config.yaml
d_model: 96
n_kv_head: 2
activation: "reglu"
norm_place: "pre"
tie_embeddings: false
init_std_o: 0.01
grad_clip: 1.0
schedule: "wsd"
Each number is 128 + 24 x the weight over its row's rms, rounded and kept within 0 to 255. Layers, rows and columns count from 0. The size above them is the row's rms in percent of the matrix's.

# layer 5 MLP gate, 256x96, rms 0.144, rows 135-158, columns 0-95
size [107 103 105 104 107  98  94  94  94 104 108 108 103  93  94  94 106 104 112 103  94  98  99  96]
[[164 144 132 145 127 149 152 137 125 138 132 129  97 145 184 151 133 133 108 160 114 121 131 142 146 163 115 125 170 141 155 163 168  93 129 151 121 137 177 129 140 139 135 130 123 110 135 116 137  99 102 142 115 153 127  88  86 115 129 100 134 128 131  82 140 162 135 191 133  93  95 120 146 114 115  76  97 157 154 131 149 173 128 152 112 113 128 165 133  99  77 115 116 140 156 153]
 [107 117 121 154 119 109 177 125 106 127 158  68 121 135 158 141 138 152 131 149 121 117 127 120  81 120  96 114 150 105 124 166 153 103 114 122 130 143 133 141 129 114 131 191 162 136 104 143 113 154 142  75 141 123 120  82 166 134 140 143 118  90 136 130 109 153 162  91  99 150 138 143 171  98 128 137 135 142 134 125 126 116  96 110 136 128 138 132 133  70  94 172 112 181 139 119]
 [153 146 109 137 189  99 115 138 146 153 103 159 132 153 155 163 176 165 138 105 159 117 175 140 126 163 120 147 155 123 171 126 120 134 135 160  95 162 141 104 168 114 132 115 127 158 142 151 124 139 117 121 115 126 101 131 188  90 140  75 110 102 100 125 157 121  77 167 146 128  84 128 121 165 143 150 111 131 118 116 128 133  91 134 141 114 120 127 130 136 115 161 126 135 121 140]
 [146 141 138 151 172 131 136 128 145 157  71 132  82 115 126 122 154 146 147 196 113 115 153 127 157 114 125 133 153 138 120 125 119 140 142 162 131 134 136 121 127 139 177 168 113 158 131 136 180 111  95 143 126 117  99 137 108  70  79 111 122  82 132 135 193 164 121 119 160 107  94 105 115 130 142 147 114 127 166 131 148 140 121 155 110 118 126 130 109 123 117 166 131 143 142 136]
 [145 136 116 125 119  88 133  89 187 100  92 131  98 127 159 160 129 113 119 160 109 148 120 171 160 108  95 136 120 128 131 157 108 122 133 170 115 135  89 101 127 157 188 119 132 140  97 153 125  95 113 112  86 154 148 166 105 104 102 135 124 126  89 151 118 148 126 135 144  78 101 132 142 150  88 121 116  91 157 141 122 111 130 109 135  83 112 137 160 109 105 105 114 114 133 127]
 [144 144 120 118 106 138 109 140 151 139 126 128 125 145 148 133 154 134 125 128 144 121 162 117 172  67 120 167 113 104 147 183 192 108 141 179 116 117 128 114 151  96 126 120 146 120  93 107 145 108 174 130 112  98 175 129 122 137 142  86 121 150  90 112 150 143 112 132 165 151 126  96 192 120 125 135 133 148  93 105 152 153  96 139 134 145 116 120 122 120 146 109  93 121  95 139]
 [143 145 131 118 147 113 197 124 112  64 111 145 130 112 151 155 125 164 134 145 145 109 130 168 148 115 119 137 143 128 164 123 110 137 107 142  92 113 155 158 122 100 153 133 113 100 120 114 112 131 121 109 123 151 131 148 124 127 107 130 163 116  94 132 128 151  92 139 115 128 121  90 147 123 117  71 104 147 140 166  77 131 123 122 129 111 196 177 121  83 139 135  98 167 109 147]
 [ 86 158 131 162 135 129 116 114 139 152  82 137 150 131 166 107 112 136 112 176 115 106 131 137 116 180 133 148 167 124 110 178 140 117 128 143  68 145 105 175 122 108 162 117 139 163 138 115 183 115 138 130 148 127 148 119 106 152  98  92 132  90 136 148 134  91 112 128 125 122 119 112 113 148  85 110 111 128 140 162  85 139 128 109 100 105 103 140 167 100 108 152 145 141 135 130]
 [158 186 163 142 174 160 112 128 158 119 126 117 127 150 161  98 136 105 102 156 121 124 145 134 106 140 123 162 130  87 154 129 161 104 102 157  84 154 134 134 132 137 146 115 138 120  84 139 135 122 153 187 133 120 135 150 139 141 117  85 109 132  75  86 156 133 118 150 133 171 107 110 109 124 108 132 119 113 131 156 126 188 123 149 133 144 111 143  95 115 108  88  99 145 138 136]
 [141 137 103 140 159 143 101 154 117 101 120 105 122 135 157 119 138 177 100 151 128  78 135 146 126 175 125 123 112 172 167 164 141 132  95 130 141  85 150 124 164 141 110 128 137  88 120 147 153 138  79 131 109 140 124 139 136 120  69 122 144 101 155 133 141 147 137 124 137  91 128  87 133  97 161 125  97 142 114 106 151 112 119 142  93 121 107  96 155 130 127 110  69 158 137 167]
 [128 144 146 167 119 153 152 127 168 127  91 104 113 108 152 105 126 121 129 131 137 112 187 134 128 151 141 105 134  73 147 161 164 137  66 131 153 140 154 124 157 113 151 166 149 146 141 138 135 152 154 121 113 112 123 117  97  95 102  80 112 111 114 117 129 140 109 139 113 113 121 100 130 148 132 139 124 134 131  97 116 167  80 153 147  99 130 186 169  95  96 132 154 137 145 101]
 [ 73 144 168 118 111 127 135 127 112 115  94 130 101 141 131 120 131 128  75 117 121 109 191 113 180 120 126 141 149  99 115 146 124  94 129 137 105 143 172 127 170 135 114 156 151 153 116 149 126 102 149 170 134 131 207 114 139 110  98  95 151 159 113 113 129 109 121 118 118 119  91  98 134 125 143 114 129 170 110 148 139 137 108 155 101 117 155 146 139 128  88 112 160 136 141 151]
 [133 132 120 125 117 154 154 133 145 113 148 127 115 190 159 121 148 107  84 130 164 108 159 150 145 155 127 187 146 129 133 115 120  60 109 182 129 162 157  86 120 149 117 145 161 124 109 138 123 170  98 130 119 126 123  94 134 111 122 111 124 127 107 109  88 106 126 124  80 124 110 116 138 110 147 104  75 129 140 104 121 158 132 129 112  86 118  98 122  96 126 121 149  93 139 146]
 [142 114 125 165 135 130 128 127 104 115 134  80 100 152 177 118 176 181 119  97 124 100 167 157 157 125 104 123 114  91  97 134  85 105 126 122 116 102 134 120 129 147 166 162  74 137 113 162 109 112 126 138 104 148 132 157 153 126 130 146 134 122 131 124 120 101 182  93 141 135 147 129 162  90  82 127 129 109 119 110 115 124 125 139 119  95 121 172 151 100 119 141 140 146 173 114]
 [121 101 123  81 163 131 140  96 121 130 138 115 103 178 136 144 151 129 112 149 133 119 145 146 123 149 116 130 148 115 139 152 120 104 134 128 142 166 117 120 168 134 132 103 126  82 112 127 125  60  80 115 110 177 123 104  78 121 128 113 141 158 159  87 120 171 142 116 161 118 113  93 149 148 137  85 108 102 158 125 112 129 107  97 114  95 109 183 142 136 112 132 130 126 166 146]
 [143 164 152 151 159 169 122 112 133  99 128 139  99 104 115 124 171 154 136 149  96 119 126 128 109 114 114 153 152 142 122 141 142 101 155 136  86 162 135 100 146 139 152 114 114 118  98 191 136 145 114 125 103 152 128 174 164 124 147 119  94  86 141 128 110 175 126 119 127 126 151  84 113 133 122  97  89 166 140 137 150 149 111 169 150 106 103 125 134  77 103 129 130 164 136 167]
 [124 183 142 182 127 159 120  83 160 130  97 140 126 157 170 114 144 140 125 109 163 142 160 132 154 141 120 150 134 121 133 177 130 104 121 125  93 176 138 135 160 121 141 140 163 138 151 145 170 117 174 123 134 139 106 128 141  87  97 108 129  88 115 110 107 175 129 139  98 139  81 113 107 127 127 140 142 135 121 113 151 158 132 124 104 124 135 102 147 118 119  96 147  99  78 159]
 [112 144 131 116 145 134 136 131 136 132 101 140 140 111 167 114 105 105 101 117 122 106 168 149 156 147 129 130 119  74 136 111 128 152 109 182 111 132 153 126 161  84 110 121  98 179 151 173 128 113 127 131 114 134 160 152 127 118 113 109 118 122  96  66 122 109 101 136 108 145 128 139 149 139 171  92  84  88  99 113 129 164  97 154 170 104 130 146 159 129 103 159  94 119 103 124]
 [123 139  93 125 131 133 138 128 153 132 109 107  87 108 138 163 148 128 125 158 121  75 141 137 136 128 133 148 127  72 146 124 136 156 151 133 127 137 145 126 172  87 142 155 107 117 129 145 161  75 130  95 123 138 141 123  86 140  91 104  69  83 127 103 103 158 110 167 163 134 136  81 142 125 120  76 124 131 174 108 128  99 130 113 152  98 125 141 128 139 117 154 106 156 144 143]
 [ 98 157 109 149  71 149 165 124 135 131 127 124 107 128 170 135 143 116 125 118 161  67 135 178 127 126 106 119 117 123  98 179 114 150 157 161  91 117 137 132 172  98 143 114 180 150 188 128 137 101 147 118 131 102 120 130 122 147 122  92  90  79 113 112 137 130 110 131 131 145 121 104 131 107 161 104 145  95 155 134 136 154 106 142 135 140 105 102 125 117 129 101 126 129 170 127]
 [125 158 106 133  86 132 128 122 152 126 168 116 127 147 105 103 116 143 122 131 132 135 151 154 135 107 135 164 123 168 157 188 151 133  99 164 113  97 147 105 164 140 100  52 132  99 137 134 110 144 125 110 126 144 112 124 148 119 125 142 137  89  81 110 146 181 117 144 114 143 120  96 129 132 147  88 124 147 150 111 137 150 107 127 143 118 143 125 114 108  88 115  75  96  82 149]
 [137 102 147 128 145 141 118  86 135 114  90 111 100 104 148 150 137 159  88 130 136 143 126 114 169 130 131  97 145 114 121 116 174 125 150 134 112 180 158 172 170 135 127 167 166 130 127 155  93  89 126 112  67 154 170 146 137 105 115 122 108 113  85 135 131 110 135 140 134  95  95 106 118 131 113 109 120 128 139  77 151 135 118 125 131  82 109 117 100 138 119 102  89 159 119 124]
 [ 89 152  98 168 127 102 124 126 151 118  98 120  85 181 150 151 140 125  77 122 101  93 163 127 149 126  95 157 121 126 129 133 135 141 138 193 117 171 128 111 125 157 162 146 166 152 109 135 129 111 129 129 129 147 157 127 120 102 121  86 121 119  81 109 120 163  80 129 121 101 103 156 126 158 125 136  92 102 145  98 109 127 104 106  94 110 116 130 138  98 160 127 147 146 119 145]
 [ 80 145 159 123 129 162 117 122 125 129 120 130 137 116 125 169 118 143 113 124 165 144 113 130 125 110 101 135 136 145 113 158 115 131 135 151  96 102 130 130 128  99 132 144 131 153  48 122 120 103 156 112 113 138 142 157 144  69 130  90 103 105  69 100 160 174 102 101 111 159  94 114 127 143 154 136  87 162 125 128 117 123 126 158 130  82 124 110 156 125 108 137 104 138 116 180]]
# layer 5 MLP up, 256x96, rms 0.149, rows 135-158, columns 0-95
size [116  97 109 107 107 100  84  86  88 117 104 102 101  88  94  68 104 104 117 110  92  95 115  76]
[[114 108 147 139 121 136 101 158 126 135 132 150 146 115 156 124 116 146 120  84 146 133 147 115 127 129 176 105 159 128 102 115 147  97 168 158 108 112 129 111 110 148 111 100 111 141 150 122 153 180 117 122 153 119 115 172 153 115 162 125 160 108 156 164  87  80  97 166 126 126 111 138 140  98  84 114 142  71 161 125 106 152 122 139 116 147  90 112 153 136 151 139 173 115 146 169]
 [124 121 119  79 124 111 110 146 117 108 120 172 115 103 132 126 150 144 119 118 136 123 118 148 111 142 127 110 111 174 161 113  96 164 140 113 109  85 140 114 123 117  70 131 100 147 152 134 143 143  81 176 213 136 109 145 158 146 140 155 147 121 128 154  92 121 107 172 132 149 111 107 110 142 126 134 119 146  96 126 119 103 171 152 102 145  98 158 120 137 105 118 113 139 168 147]
 [126 151 130 117 193 132  96  87 137 134 103 141 147 165 145 154 188 156 136 112 132 115 148 141 123 174 127 167 117 103 115 134 124 108 149 129  95 165 139 121 112 133 166 133 120 115 128 148 124 105 145 139 162 140  86 113 144 101 150 106 144  82 113 123 174 101 144 159 143 150  79 100 109 138 128 163 149 106 122 143  88 135 120  83 112 139 124 105 127 143 125 177 158 130 131 144]
 [119 112 107 129  98 123 118 149  95 109 160 141 125 155 132 179  74 140  91  67 146 125 106 155 116 104 137 123 133 114 149 154 168 145 118 107 109  91 124 157 139 121 107  84 150 108 127 108  63 107 147 135 167 136 119 131 119 167 151 132 110 186 119 137 118  99 117 137 123 140 129 145 159 142 105  87 135 136  94 147 117 116 131 123 122 104  79 122 128 143 111  91 108 123 167 138]
 [119 139 171 114 120 125 116  98 196 162  67 140 115 122 117 146 122 104 123 116 135 139 130 113 134 126 158 109 109 129 111 135 125 128 152 131 122 144 127  88 122 155 133 149 151 138 100 152 110  91 107  99 140 106 144 166 106  97 110 131  90 133  98 120 113 138 126  88 158 114  94 145 152 126  65 136 134 120 143 142 137  89 130 165 142 100 113 165 179 120  87  83 102 114 158 130]
 [144 105 133 165 142  90 159 106 167 179 112 124 129 154 141 146 151 113 147 108 139 119 108 139 110 142 145  96 114 156  96 101  81 119 166  79 119 153 127 125  87 161 110 132 131 172 138 124 122 152 135 109 104 115  93 129  84 126 116 127 113 140 135 122  94 135 133 143 129 126 110 148 117 104 151 135  93  69 197 119 138 120 129 127 148 128 119 172 144 116  90 164 130 123 148 159]
 [156 121 121 115  95 114 126 145  93 110 134 143 145 125 102 106 133  76 106 132  85 146 140 131 106 114 134  93 127 138 109 108 104 105 160 154 121 141 126 129 147 147  88 145 139  82 146  94 126 147 122 150 130 125 119 137 155 112 107 129 138 142 167 135 151  98 151  95 125 130 123 127  81 150 157 145 142 129  91 131 111  82 129 133 171  99 125 120 156 180 108 116 167  64 189 115]
 [124 143 113 124 126 105 154  87 111  73 122 183 140 109 105 114 113 119 129 128  99 108 129 129 103 167 161  96 134 110 124 152 109  94 107 145  60 155 138 144 121  88 152 136 102 122 144 130 152 103 127  98 149 154 147 136 116 157 146 125 154 108 151 138 158 135 133 152 126 145 150 132 138 105 123 114 122 102 113 131 126 103 128  85  48  78 108 140 159 102 143 152 133 160 139 115]
 [ 98 145 116 140 121  98 105 188 118 104 178 112 175 139 188 124 163 147 135 123 121 114  93 134 132 114 157 111 115 132 116 162 138  76 138 104 132 115 140 125 137 115 163 122  94 101  95 132 160 136 126 124 127 113 108 130 118 126 111 127 123 148 167 113 122 120 134 124 149 123  67 133 119 146 133  97 116 132 140 149 125 137 159 128 119 100 119 110 195  92 129 158 123 111 136 197]
 [134 176 126 123 158 142 108 118 152 134 103 145 143 163 152 127 117 164  91 139 140 139 120 113 120 161  72 123 127 166 166 147 112 143  77 123 169  97 183 147 152 157  97 127 152 106 151 141 106 127 103 133 142 130 102 105 156  87  72 154 140 117 172 140 141 100 114 148 118  95 169 128 134 108 146 158 142 153  87 137 141 115  96 147 129 117 139 123 139 139 119 127 119 164 119 144]
 [151 117 151 136 133 151 154 160 180 114 105  91 114 129 139  98 121 172 123 107 163 127 128 126  91 152 154 107 109 116 135 180 179 140 110 124 137 169 141 145 135 129 107 149 100 140 149 146 122 140 146 111 114 126 132  97  93  99 113 109  83 133 104 144 159 118 121 108 117 131 117 132 125 176 136 165 118 103 150 110 124 176  90  86 118 112 113 110 171 129 143 138 107 149  87  80]
 [114 137 165 125  97 138 119 127 137 100 114 146 114 125 122  92  47 100 107 118 126 129 149 110 163  86 126 125 118 145 126 135 109 107 141 128 141 107 171 127 126 110 133 107 136 123 102 153 124 160 120 145 184 151 204 116 148 129 140 131 145 139 105 143 137  80 136 137 140  65 117 122 133 139 117 126 145 112  98 150 122 149 141 124 102 149 168 128 126 164 126 114 180 146 170 109]
 [123 111 124 128 138  89 133 130  83 122 120 101 141 100  97 141 126 104 133 117 114 138 127 127 128 174 103  88  83  96 118 140 125 157 186 139 168 171 165 130 120 106 126 172 103 168  83 140 116 110 147 158 119 147 103 149 138 138 126 157 122 132 113 114 104 117 127 122 140 158 144 199  84 115 135 162 131 146 165 105 130 151 112  94 137 143 122 170 107 139 132 147 159 119 142 119]
 [132 122 188 130 129 153 122 119 108  98 122  85 128 149 139 113 101  84 152 131 111 103 119 155 171 165 131 149 130 104 100 130 121  97 159 131 102 114 105 109 136 101 208 113  79 130 108 148 110 109 127 165 127 143 124 148  83  94 120 143 141 131 180 136  97 128 149 111 154 118 114 107 162 155 103 111 115 156 117 132 157 133 146 137 122 109 136 148 109 108  92 127 161 119 160 132]
 [ 99 156  99 168 110 141 114 146  98 105 136 113 152 117 143 136 129 147 159 122 138 135 118 155 127 122  94 120 103 142 108 118 164 140  88 123 134  84 124 152 101 136 151 158 127 163 129 132 185 171 194 128  92 123 159 136 151 166 166 139 123 121 142 148 144 125 139 133 126 172 109 166 115 109 125 126 114  99  85 124 140 142 140 157 134 174 120  85  93 115 155 148 104 118  97 151]
 [127  91 166 138 123 155 131 119 121 127 141 142 137  78 152 135 180 135 133 164 100 138 121 105 119 113 106 138 129 133 122  83 107  94 131 121 164 149 164 136 109 124 133 105 106 108  83 163 112 166 115 180 115 169 138 158 186 151 174 127 112  88 173 115 157 137 143  88 157 159 154 137 134 138 141 109 129 168 126 124 128 136 162 143 136 141 128 114 144  87 134 126 152 122 140 122]
 [102 113 110  79 131 120 115 128 105 118 176 120 141 121  94 186 117 141 190 123 119 111  96 130 117  74 111 150 120 134 157 125 131 150 136 133 162 117 110 148 121 111 105 151 130 145 111 128  76 114  84 115 157 109 113 117 137 122 193 120 103 172  85  93  96 103 108 100 123 126 138 140 135 146 115 114 122 169 134 114 114 121 118 159 159 114 118 159  83 129 156 131 135 138 132 136]
 [168 112 138 150 119 105 119 126  79 144 159 111  95 136  85 134 144 180 113 134 107 121  87 131 119 134 133 103 129 188 113 135 128 118 141 100 139 139 147 126 105 170 147 169 158 130 116 131 131 120 133  90 149 123 149 117 128 147 129 172 124 128 178 158 115 143 161 132 141 102 117 153 104  98 131 158 143 144 125 122  96  84 126 157  69  80 108 113 122 123 162  95 150 155 131 119]
 [154 133 117 143 115 123 151 149 145 119 114 135 142 111 117 144 172  91 159 133 117  93 131 105  89  94 140 146 140 137 152 115 147 107 117 115 179 135 127  91 142 107 131 128 156 132 127  95 156 119  71 138 174 126 106 112 146 136 106 146 146 119 155 120 123  89 117 112 101  86 126 160 111 134 148  97 150 217 117 144 151 113 130 122 129 114 125 128 178 148 100 115 127  81 152 153]
 [ 52 131 114 160  96 134 142  99 154 119 116 117 139 151 140 147 123 117  70 116 160  83 154 172 121 135 151 110 118 137 118 164 165 146 137 162 103 170 158 129 114 123 113 139 131 167 141 130 152 140  82 144 102 112 115 153 144 152 149 120  93  90 129 126 144 129 114 135 119 165 110  85 135 134 157 119 132 150  93 133 122 143 107 125 120 139 130  89 122 168 126 134 109  77  96 132]
 [174 111 135 141 102  90 125 175 132 142 133 118 118 116 100  91 122  89 130 132  60 116 117 114 146 139 126 172 173 163 115 142 188 120 131 146 120 121 128 169 130  86 134 128 158  88 114 124  90 119 135 122 151 152 138 139 114 129 174 115 130 114 133 108  99 151 128 140 138 126 108 123  97 131 126 119 128 134 117 130 107 113 125 104  85 122 150  87 128 182 122  71 102 139 104 109]
 [144 112 155 113 177 130 147 182 121  97 171 125 168 143 102 122 149 120  92  85 110 112 115  86 146 135 118 115 183 152 127  92 101 120 129 139 110 127 138 153 118 157 132 140 150 102 136 164 107 156 134 153 123 134  93 126 145 134 131 116 108 145 188 153  90 152 108 166 110 103 118 143 159 139 148 116 151 146  90 146 130 114 104 149 118 115 101 107 140  88 149 123 106 101 156 152]
 [ 95 142 101 132 110 121 125 158 154 155 126 163  86 160 156 125 124 103 114 116  94 103 122 116  93 126 103 155 118 141 141 118 103 145 138 163 139 150 104 131 100 152 192 122 177 143 139 117 102 111 140 143 152  85 110 101 123 135 161  91 115 143  90 128 107 174 117 136 102 121 107 134 128 153  91 153 138  84 132 134 111 151 156  93  89 128  87 108 124 126 158 100 157 105 106 125]
 [108 130 159  85 140 132 102 101  89  90 111 141 113 103 133 148 137 132 150 107 130 134 109 155 116 123 120 114 137 175  77 161 107 115 156 132 110 148 122  95 128 116 133 145  69 150  59 114 125  85 112 127 128 148 133 144 131 124 172 144 133 148 117 150 142 155 152  84 105 136  75 122 137 100 139 136 126 143  95 165  99 117 171 139 119  94 114 108 149 153 102 145 131 115 109 157]]
# layer 5 MLP down (transposed), 256x96, rms 0.137, rows 135-158, columns 0-95
size [113  96 108 108 111 101  90  93  99 107 102 105 105  90  99  89 105 107 102 109  91  97 103  87]
[[ 70 135 148 125 166 135  99 170 145 135 144 132 122 112  87 161 130 169 132 122 109  91 149 120 129 117 136 131 114  97 102 144 107 130 147 135 165 143 141 129 185 164 136 132 118 145 144 134 140 124 140 124 123 132 101 144  87 125 119 156  92 142 135 119 113  99 116 145 181  83 139 137 126 142 132 126 140 118 162 124 167 146  37 167 133 132 117 139 123 121 107 113 167 126 159 101]
 [161 139 117  99 144 168  76 118 102 131 128 129 101 171 140 121  97 140 121  87 112 134 160  80 105 124 135 130 169  82 158 103 136 115 131  76 161 165 112 162 122 131 134 142 158 125 125 133 103 146 131 133 110 154  99 107 147 129 139  98 138 123 103  90 137 141 110 141 108 101  80 120 118  70 109 114 140 144 122  99 125 140  98 184 149 111 138 106 129  98 101 138 113 124 137 151]
 [129 144  91 121  98  98 182 145 133 141 130 139 138 113 133 156 152 107 145  87 134 124 135 160 133 121 162 116 139 142  89 117 125 109 129 148 146 179 119  88 147 136 105 174 156 123 110 160 103 145 139 133 112 112  93 121 180  98 132 101 112 146 118 153  79 168 117 129  81  87 143 157 153 116 152 141 175 130 145 118 138 109 126 158 135 149 153 116 128 142 164  93 117 171 124 125]
 [ 95 146 142 137 139 162  98 113 137 103 127 132 152 134 133 146 126 174 110 126 178 108 135 140 143 143 115 136  98  84 158 204 114 130 109 115  60 116 116 123 124 113 119 109 113 140 109 124 114 146 107 133 126  94 148 169 130 125 176 126 120 139 131  84 118 127 110 126 140 160 135 182 149 138 128 115 134 128 132 101 128 184 102 150  94 136  65 138 152 112 113 132 129 139 111  96]
 [135  93 124 136 142 102 176 126 118 167 110 114 115 116 169 155  96 160 121 115 152 151 104 108 101 115  73 125 121 165 124 126 121 133 123 141  70 135 152  84 124 157 129 156  91 143  91 136 126  58 106 138 100 121 158 156 139 112 106 119 150 111 146 134 122 113 152 146 113 126 164 125 138  94  95 126 171 131 141 128 184 115  90 155 133 145 136 136 134 112 171 122 126 127 124 136]
 [117 160 137 221 128 148 205 134 162 146 100 115 112 131 102 121  95  91  94 141 154 122  95 145 157 121 104 153 113 127  91 108 142 120 152 101 112 156 129 124 109 156 117 114  79 126 133 106 143 166 144 145  98 143 101 138  88 117 117 136 136 134 103 138 136 110 145 137 112 127 105 135 131 132 135 186  92 139 133 121 110 141 145 139 161 123 133 139 150 154  98 123  99 128 130 127]
 [123 116 110 143 100 144  98  76 103 132 134 119 115 140 132 111 102 117 105 136 115 119 119 144 157 139  98 126 126 117 116 154 152 111 140 249 131 165 157 119 149 151 148 120 136 138 117 160 202 143 139 117 116 146 147 114 114  64 124  94 137 125 130 109 114 113 117 138 115 125  97  97 150 133  93 121 141 122 128 138 116 141 146 138 104  88 148 137 142 115 136 106 137 146 135 102]
 [118 144 103 125 123 125 143 104 130 146  80 147 144  89 106 131  84 129  69 110  98  95 145 126 154 146 134 124 144 148 164 142 108 149  99 131 161 167 113 102 124 133 126 116 142  93 117 130 110 117 127 143 120 158 136 109 150 115 146 104 153 118 162 132 107 122 154 181 119 131 167 100 138 159 144 146 121 126 100  96 153 108 147 114 143  74 119 149 125 207 147 101 128 120 102  95]
 [141  92  86 119 131 120 148 110 116 149 136 120 155  91 106 144 109 114 116  97 115 127  96 149 163 131 116  91 153 120 137 162 168 148 124  88 109 102 125 116 129 140 185  89  88 136 139 134 149 129 129  86 131  85 132 160 137 137 113 110 121 169 101 153 145 158 120  95 142 115 157 112 147 113 180 109 158 136 119 144 145 122 152 128 130 102 111 154 142 134  82 125 130 170 133 189]
 [139 117 120 132 137 132 167 152  85 121 113 112 147 126 180 156 145 121 148 113 147 103 130 129 127 159 119 122 156  63 160 126 112 122 154 128 156 167 130 129 177 138 124 142 121  96 160  73 132 112 133 137 142 111 148 116 123 104 167 123 139 137 182 128 149 159 113 124 106 151 177  86 127  92 139 140 115 116 150 115 118 197 104 105 146 144 112 120 151  83 140 141 121 133 115 109]
 [134  94 163 103 131 124 110 174 155 153 147 129 129 119 154 132 131  91 157 126 127 115 180 157 122 143 165 175 169 121 102 154  99 165 143 121 194 158 133 116 130 138 160 100 128 140 159  89 132 142 116 142 127 119 122 115 122 132 147 126 120 147 134 127 115 140 146 137 118 109 181 128 121  92 139 161 141 162 128 117 111 150 164 118 178 189 139 150 148 157 142 165 136 137 144 126]
 [127  95 146  68  95  89 115  75 118 137 138 134 144 113  98 163 125 159 122 120  94 101  82 153 137 139 163 117 112 101 144 105 139 110 136 136 124 160  88 129  79 124  99 125 117 134 104 171 151 113 103 134  96 106 145 125 110 125  82 124 141 104 133 145 121 133 149 103  91 126 138 139 135 128 151 121 119 109 126 134 170 130 169 163  94 141 147  84  81 121 140 130 171 151 125 134]
 [110  88 145 121 147  66 114 119  91  91 167 126 156 145  97 135 145 101 116 145 163 123 148 126 159 144 140 119 145 154 127 130 109  99 147 159 155 113 116 160  83 170 168 120 101 163 114 132 119 130 125 120 110 184 127 158 128 106 132 155 126 131 114  84 112 114  67 146 126 120 148 112 128 135 104 136 115 145 101 112 116 113 137 146 115 105 124  84 121 126  82 113 138 162  87 109]
 [ 83 140 117 122 114 137 118  61 117 165 108 132 160 139 143 108 165 140 114 158 160 138 117 177  87 129 123 158 131 108 143 101 146 126 160  98 169 121 119  99 105 116 163 135  80 122 129 128 129  74 107 120 115 105 162 148 116 122 138 112 102 134 139 116 112  97 125 109 161 148 105 161 163 144 172 154 119 124 124 118 117  80 191 132 114 141 126 106 125 137  99 136 137 114 133 107]
 [114 169 182 152 106  88 136 170 122 131 138 146 121  92 120 103 129 119 113  91 137 108 132  89 155 140 119 124 139 113 138  79 126 115 146  82  92  99 120  99 113 114 127 115 160 158 154 102 104 147 128 146 137 127 119 137 149 120 114 114 139  57 136 140 119  85 123 137 109 112 135 112 143 169 104 119  94 137 117  94 101 117 115 131  83 120 119 102 116  74 114  98 155 121 156 156]
 [129 161 109 108 136  83  93 136 128 148 108 141 142 103 115 153 151 137 121 159 124 165 109  89 144 104 140 109 152 123 142  82 128 173 139 108 156 105 130 113 109 119 101 141 141 111 176 128  97 137 124 102 143 138 158 121  95 110 114 130 105 172 109 135 106  73 143 115 119 140  84 137 137 144 154  99 162 122  90 132 147 141 172 143  87 101 134 131 143 107 181 116 104 101 114 168]
 [138 108 148  83 112 130 141 151 146 109  98  88  75 134 139 124 149  68 132 111 134 106 123 104 143 147  99 108 154 148 129 120  97 145 128 136 171 163 147 147 112 138 168 110 138 109 161 133 137 134 102 171 125 134 143 159 120 130 149  98 142 140 102 115 111 137 147 128 166 128 137 120 144 153  75  75 114 144 103 132 161  87 133 115 105 117 137 180 125 132 105 112 111 160 112 179]
 [156 150 135  84 161 118 169 142 134 138 152 126 102 114  83 174 137 121  88 135 120 116 106 134 107 122 128 109 131 120  79 149 145 134 156 152  96  81 159 114 142 110 135 110 136 137 126  95 113 124  90 109 119 143 142  53 157 111 150 149 135  93 110 111 153 175 101 128 139 111 116 144 106 129 107 144 156 133 150 164 145 135 129 133  77 151 149 166 119 155 136 136 118 161 155 110]
 [ 89 111 100  98  87 109 144 132 162  99 158 116  98 136 135 155  93 151 103 103 152 135 136  80 155  84 113 124 147 111 162 145  82  84 133 136 142 144 120 118 102 132 117 138 193  97 127 130 154 119 103 108 131 129 118 131 176 126 154 140 191 141  86 137 148 145 131 155 152 145 166 125 121 127 134  96 125 158 135 113  93 116 143 150 106 122 127 175 120 129 143 131 120 126 115 108]
 [108 110 123 134 162 137 129 105 100 127 120 169 124  96 119 133 102  76 161 154 118 106 141  76 153 128 118 127 111  86 126 128 106 141 121 114 166 137 103 156 126 157  87 144 163 159 124 137  94 174 136 138 127 140 123  81 133  91 139 161 117  75 166 122 151 114 114 148 113 117 172 134 134 116 182 112 124 143 161 114 106 147 122 119  97 125 129  99 120 134  89 105 158 148 117  95]
 [118 110 131 169 107 121 125 101 112 152 138 108 165 126 128 119  62 152  94 122 125 161  52 117 134  82 111 108  89 135 135 127 124 135  78 176 134 130 109 131 134 166 110 143 131 117  82 133 137  87 119 126 126 170 160 103 161 124 102 140 100 133 137 136 139 109 109 132 125 176 129 144 115 143 126 120 160 136 144 141 149 100 186  96 154 118 146 146 125 112 134 136 140 108 116 108]
 [177 119 117 168  89  97 145 152 126 135 162 125  82 103 113 109 111 125 121 145 125 141 129 161 111 104 140 127 137 133  91 115  93  89 160 144 154  87 183 118 130 129  87 148 143 115 167 116 133 139 178 128 140 106 133 145  95 154 143 150 108 135 126 127 111 152 116 126 140 142 128 145 126 139 109 159 151 116 179 111  83 121 150  92  92 122 119 162  76 121 128 154 116 147 163 130]
 [133 143 138 118  85 158 148 191 121 133 133 132 114 140  88 125 153 159 132 126 127 137 137 117  94 147 160 124 101 137 177 117 167 129 147  92 154 159 153  90 134 147  88 181 117 115 112 109 169 123 109  83 146 163 152 125  96 116 153 132 128 138  74  90 143 158 105 130 130 120 145 139 112 132 113 131 133 128 185 116 145 115 151 125 103  85 120 153 137 133 151  87 121 116 119 144]
 [143 111  99  77 116  98  76 123 135 145 112 130 153 147 164  94 117 143 160 122 124 173  88  58 141 170 111 138 157 119 119 153 135 138 112 148 139 117  87 127 129 120 118 127 166 122 122 123  83 131 131 102 145 176 123  96 139 129  74 116 132 118 113 132 113  80 113 166 104 103 152 151 128  93  99 113 145 112 114 162 120 126 112 144 164 141 127 133 121 131 154 107 148 118 121 100]]